Each number is 128 + 32 x the weight over its row's rms, rounded and kept within 0 to 255. Layers, rows and columns count from 0. The size above them is the row's rms in percent of the matrix's.

# layer 8 MLP down, 512x1344, rms 0.0167, rows 493-511, columns 840-1007
size [ 97 100  99 107  95 101 103  96  95 111 101  96  89  95 105  97  94  98  95]
[[110 110 147 131 101 167 118 110 124 199 119 123 157 127 124  87 164  82 134 111 111 143 191 167 168 108 128 129  79 142 103 137 115 169 160 159  97 163 125 138 146 140 162 119 107 121 108 158  98 127 131 188 107 164 155 182 114 131 142 164 165 104  46 124  85 139  99  85 131 112  92 150  93 142  80 101 160 150 167 151 202  78  80  68 124 156  79 113 110 138 116 153 115 147 150  99 131 147 167 106 112 122 123 122 152 132 106 120 112 194 128 140 100 166  71 139 128 109 181 150  92 103 175 171  85  52 127 114 117 166 162 131  98 119 126 169 176 156 138 167 153 137 139 114 116 113 136  83 157 125 118 136 167  89 110 132 146 103 152  82  37 103 103 171 106 114 199  94]
 [143  97 134 192 118 165 122  99 150 107 132 115 154 119 169 140 135 138  99 180 153 114 135 140 126  85 109  86 109 107 163 186 173 138 107 154 177 112 131 130 104 197 151 169 122 144 110 111 152  99 131  81 126  96 165 101 139  59  69 109 150 151 188  76 140 152 139 149  80 143 119 107 122 126 220  89 141 146 127  97 150  95 155  46 117 136 165 118 133  90  73 114 157 129 139 161 118  95 188 156 125 151 157 144  81  95 122 152 150  86 120  83 104 150  94 133 109 100 114  94 131 128 158 132  84 166 132 142  81 146 123 149 164 120 100 124 172 131 130 124 109 109 149  91  94 144 148  82 115  92 104 152 102 103 154 169  78 132 116 119 108 167 157 118 131 120 169 113]
 [155  88 157 148  93 196 109 119 103 108  98 151 153 124  54 174 119  97 153 143 117 146 171 150 150 211 169 182 112 130 133 127 105 110 121 148 126 151 139 103  99 135 123 126 132 173 126 130 124  83 139 125 103 212 114 175 171 146 158  86 138 147 121 110  85 183 132 163 211 170 128 132 143 145 116 128 147  93 177 161 144  73 128 145 184 113  86  77 136 122 137 151 116 102 142 138 130 129  71 115 129 124 145  73 144 138 195  97  75 151 144 107 106 150 116 175 123 134 102 183 154 120 100 130 120  66 126 103 149 111 153 165 164 148 151 145  94 112 108 129 161 140 141  87  97  95 173 140  81 121 123  17 121 119 123 139 177 228  82 133 162 172  89 126 143  91 121 106]
 [127 149 190 136 160 114 203 144  94 151 127 109 133 138  86 134 172 139 107 126 121 126  63  84 139  67 127 108 172 149 125  65  61  78  85 110 144 116 145  89  87 107  84  99 130 128  80 125 119 122 131 173  55  90 130 118  97 108 114 154 133  96 164 158 182  79 144 118 119 138 113 151 117 146 149 125 176 146 103 143 111  91 130  80  90 157  58 140 117 184  95 152 138 143  80  95 126  87 133 150  75  85 204 105 161 125 173 133 177 106  94 151  95 113 143 158 169 122  55 141 138 125 145 142 132 159 132 102 149  76 133 165  85 147 159 128 130 108 117 125 123 152 179  79  88 111 104 117 157 124 162 122 126 102  60 142 165 198 124 126 100 103 160 114 148 142 190 160]
 [113 127 150  92 162 145 116 151 144  51 129 107 125 120 134 102 182 113  76 137 130  99 137 191 116  74  80 136 104  91 186 119 118 146 228 101 145 111 122  88 125  98 116 144  56 140  98  98  63 172  88 128 157 141 125 104 105  88 103 108 108 144  55 121 129 153 137 117 121 140  78 148 133 165 168 195  98 144 129 115 106 138 129 150 152 177 119  71 138 126 127  96 150 125 158 133 142 164 136 159 138 211 133 127 160 100 124 126 139 116 125 119 116 123 107  94 153 141 159  85 105 120 118 165  84  92 144 159 126 134 159 155  77  75 106  88 127 140 125 110  75 160 121 165  83 116  91 169  83 167 134 155 124  85 117 164 130  86 135 155 102 158 137 163 133 129 102  97]
 [173  83  81 126 135 128 123 137 164 143 124 130 188 168 179 118 136  94 142 148  71 176  45 199  83 145 139  88 148 102 150 147  69 129 103 131 175 107  89 148 126 132 122 175 140 131 131  98 133 145  95 130  92 160 137 179 104 173 156  82 141 147  73 126 125 102 153 137 137 114  96 175 141 111 144 127 104  87  96 125  62 160 143 182 152 170 191  93 163 158 121  89 153 143 118 219 129 131 110  95  92 150  84 102  91 157 125  50 143  98 115 120 106 122 126 179  98  84 157 137 113 151 114 172 119  55 130 150 169  81  91 171 173  82 128 168 138  85 102 139  91  92 133 128 108 207 171 131 129 138 134  53 125 135  82 182 118  79 101  93 118 165 169  99 101 171 127  56]
 [145 130  92 145 108 122  54 199 104 124 120 184 149 165  76 119  97 152 118 119 139 131 118 152 144 129 161 205 147 168 158 108  89 137 127 128 146 129 138 115 132 142 128 132 144 156  81 235 185 126 119 117 146 157 115 106 125 124  88 123 105 100 107 147 150 155 138 125 171 177 112 111 117 124 178 126 133 189 196 192  87 143 178 185 113 166 131 127 162 120 150 138 181 134 139 168 124 156 151 140 127  94 132 108 151 142  71 137  98 181 132 156 126 165 188 140  93 107 126  74 149 156 110 110 123 124 139 155 132  52  99 153 198 119 187 191 132 111 134 146  89 125  83 193  99 138 113 118 122 120 121  64 134 133 129 114 131 101 157 153 107 147 160 148 154 152 176 124]
 [102 138  90 188 140 175 122 162  89 171 147 175  90 139  99 129 137  92 133 159 128 120 118 179  99 165 168 116 106 125 130 176 159 135 109 176 115 133 120  63 150  83 124  84 142  96 108  97  66  97  81  99 134 166 142  55 173 166  91  66  65 128 198  46  88 142 140 120 146 113 172 114 157 135 147 131 134 120 121 133 116 163 118 162 152  77 135 100 110 152 158 106 193  92  93  91  41 109 188  93 135 151 117 148  89 121  95 133 137 130 113  96 110  91 165 118 108 148  65 104 114 123 105 146 147 123 109  61  83 109 145  92 159  94 163 165 155 130 153 130 144 151 100 127  96  92  84 161 137 108 169 166 138 119 105 151 146  93 116  74 118 163 134 109 163 162  82  75]
 [124 154 121 154 173 152 104 116 102  94  77 111 128 100 125 151 125  82 154 133 152 179 175 148 143 128  89 136  74 100  80 166 129  99 128 128 136 121 172 162 138 104 154 107 127 136 117 140 184  83 114 188  73 141 177 121 130 176 113 152 101 102 152 123 169 150  86 111 103 109 173 113 139 125 155 136 116 132 111 142 130  88 104 132 175 122 106 121 143 148 128 116 123 179 158 113  86 179  86 125  84 148 115 137 147 109 152 153 130  87 145 131 147  92 130 125 174 135 140 155  69 173 123 125  63  71  67 165 205 164 156 148  90 113  87  99 162 141 137 179 181 139 126  89 139  88 168 137 160 104 107 131 115  77 168 145 108  88 139 140 167  90 128 149  82 138 131 103]
 [ 84  75  99 126  93  88 171 177 117  99 148  88 154 116 182 118  37  85  71 105 115 179 123 183 146 172 131 135 137 139 133 163 148  86 219 170  84 157 156  91 171 134 154 140 134 126 174  70 136 113 136  84 119 174 178 155  81 130 139 134 119 124  80  56 102 122 135 143 153 147  94 115 173  87 152 110 142 131 125 146 131 138 144 128 144 120 120  85 150 109 125 138 141  62 177  94 138 128 147 107 138 112 124  90 104 145 121 120 149 153 136 153 142  92 125 100 160 147 140 166 135 124 149 156  81 163 124 149 111 122 103 163 136 149 133 104 105 135 132 135 100 166 140 118  96 155 112 148  86 116  90 140 152 100 129 134 102 191  88 147 172 145 125 115 150 178 109  98]
 [130  91  53 105 160 125 125 165 165 171 156 111 107  82 183 113 104 171 136 131 132 151 144 205 105 169  95 174 139 136 116 135 136 131 161 107 143 103  82 110 133 123  88  46 134  99 172 157 150 156  97  87 154 152 114 131 155  98  76 193 114 117 153 127 115 140 152 113 127 142  84 166  89 188  48 117  97 155 111  91 133 102  60  96 158 130 117 166  60 173 173 112 104 103 143  87 154 107 172  98 116 136 102 118 164 136 115  71 144 125 117  86 150 118 111 110 126 101 111 153 174 116  84 123 131  91 112 150 122 116  68 165 144 117 138 133 121 177 117 147 139 198  94  88 126 137 112 132 154 156 116  93 135 124 123 132  84  91  76 108 128 173 178 110 103  93 160 143]
 [ 78 131 155 125  71 144  44 105  87 138 132  36 140 141  90  87 113  80 151 169 169 108 154 114 140  81 107 142 111 103 121 145 129 122 172 158 142 132 116 143 176  83 111  92 109 115 121 119 114 159 148  86 155  83  46 127 144 150 170 144 124 161 110 163 125 130  99 139 194 118 103  99 120 119 106 150 146 147 118 214  87 128 146 163  94 121 141 121 120 181 143 117 105 169 101 109 155 143 164 195 118  93 169  65 136 146 142 139 133  86 123 109 104 126 104 169 184  78 128 143 113 161  93 149 145 110 111 136 131 117 145 108  77  78 150  57 116 137 156  70 186 109 165 150 122 114 131 132 108  73 170  93 144 168 180 160 129 122 152 104 102 139 103 100 101 119 151 187]
 [ 86 135 145 110  83  78 164 101 147  91 143 113 114 105 169 103  62 101 103 134 114 124  95  96  81 113 171 197 159 135 150 113 151 119 127 128 149 156  72 139 128 117 164  91 136 104  84  90 150 107  97 151 120  63  84 134 151 131 178 150  46 156 197  79 115  96 100 161 140  35 181 154 101 127 135  85  93 143  58 169 132 140 130 156 127  68 166 154 104 128 159 133  96 133  83  50 106 151 144 137 101 176 120 132 167 153  97 104  83 192 101 124 150 140  87 147 131  41 124 170  89 134 133 123  71 155 171 123  85  83 146 154 119 128 176  90 186 110  99 184 187 127 181 122 134 117 108 105 190  65 162  89 136 164 133 128 113 146 156 178 147 142 159 140 164 156 128 150]
 [135 170 119 126 102 148 131 151 183 157 143  90  73 141 177 138 128 159 134 223  70 152 108 121 105 114 165 100  94 138  80 156  45 141 161 121 117 224  74 110 142 107 129 116 143  95 102  99 118 123  77 100 142 143 147 114 131 101  98 199 109  68 139  98 172  69 160  91 160 138 112 170 116 112  52 187 133 108 101 119 129 100 169 180 185  99  62 140 128  63 140 152 112 102 181 147 158 157  85 133 135 140 141 165 116 171 138 133 127 107 118 169 111 133 111 122 130 164 119 131 107 141 189 111 124  81 113 168 168 103  88 136 139  97 127 161 116  98 181  28  86 156 108 110  77 197  96 156 144 116 170  94 123 105 105 176 130 116 123 153 134 149 128 138 109 152 178  76]
 [132 127 130 100 130 146 119 138 113 168 129 107  90 143 124 120 134 110  85 169 126 154 104 119 161  79  94 122 124 143  93 128  70 133 123 143 142 167 144 129 104 185 134 130 137 154 111  64  86  74 107 117 153 123 133 107 111 141 148 117 167 139 158 107 142 137 149 133 124 140 122 100 106 105 149 113  68 120 147 165  93 123 139  83  94  84 157 158 101 169 154 149 136  76 104  75 127 108 182 128 121  95 135 158 159 134 173 170 186 164 120 139 110  39 167 136 101 124 152 137  87 120 144 142  99 127 196 116 120 173  79 118 104  81 141 117 112 107 150 132 110 152 155 127 132 116 120 144 127 142 139 102  14 126 144  96  97 119  80 134 170 109 104  75  93  82 131 143]
 [149 102 128  94 148 174 127 105 133  96 125 171 135 173 124 129 128  84  97 187 185 140  95 122  97 154  77 161  76 115  82 153 151 164  90 118 145 131 123 135 165 133 157 130 125 136 117 164 142 110 126  97 148  55  65 107 139 136 119 103 113 141 160 132 103 151 144 149 131 151 106 128 167 100 139 179 185 171 144  70 117 151  87 180 174  91 172 158 104 156 118 145 122 135  98 106 115 139 113 115 135 189 110 120 114 127 142  81  63  56 127 149 149 127 100 173 134  64 124 138 139 168  92 102 192 150  94 116 135 156  69 116 126 152 106 101 134  56 128 185 134  99  53 117 104 150 133 165  96 114 183  87 219 112 134  84 138 103 170  83  62 226 131 115 183  95  99 192]
 [119 135  54 121 167 153 146 106 103 129 133  58 127  77 151 127 113 159 125 109 123  85 121 141  73 127 140 154 126 143 154 218 179 121 187  90 182 130 110 100 105  75  90  96 111 126  83 108  91 129 122  70 185 153  75  82 186 197 156 126 130 157 198 165 130 138 140  84 127 115 138 122 120 143 106 231 213  90 113 145 181 166 106 128 143  95  86 174 140  96 127  88 106  81 115 118 154 134 108  87 102 147 119 118 133 154 136 110 144 116 147  63 137 120 150 103 167 143 130 125 166 122 108 164 121 114 141 123 148  69 130 112 104  86 113  64 154 160 135 156 134 103 123  48 156 105 104 121 166  72 136 161 171 202 110 125 134  90 144  97 138 168 113 159 149 124 116 116]
 [119 111  99 130 160 156 174 122  93 182 129 111 130 112 128 145 102 132 122  79  65 106 125 120 154 102  73 172 140 138 207 130 127 113 164 125 157 113 121 103  95 168 111 169 139 177 118 131  91  94 133 117  84 125 111  92 172 171 132 135  92 138 107 181 118  64 101 165 158 118 165 171 137  77 135 123 178 117  78 156 145  98 149 129 175 165 128 131 134  70 125  60 118 183 112 120 115  81 168 123 128 158 141 111 107 120 126 165  73 174 136 123 152  83 166 123  82 188 124 104 187 130 124 104 131 102  90 117 151 123 160 136 134 127 101 192 125 145 168 130 120 110  97 139  82 137 135 158 123 171 158 104 151 116  76 127 152 158 133 159 100 149 153 150 111 123 119 162]
 [170 121 131 127 113 102 150  57 199 144 126 159 103 150 128 121 125 190 135 160 112 149 117 120 114 136 132 103  99 194 155 102 140  88  86 152 122  81 123 152 117  92 128 158  96 119 154 138  93 125  89 122 127 123 143 132  64  82 163 120 128 118 156 159 117 154  92 159  93  59 108  90 206 194  94 143 110 110 170 113 135 100 100 144  79 148  75 187 182 145 136 133 131 109 153 177 161 121 110  85  74 135 131 164 143 128 133 146  96  99 155 123 148 115 121 135 114 129  49 129 123 125  99 166 155 172 114 100 104  82 147  42 140 206 119 126 145  95 134 108 114  83 176 157  56 151 107 118  96 153 127  95 161 155 145  94  95 135 125 138 156 141 142  87 108 110 113 119]]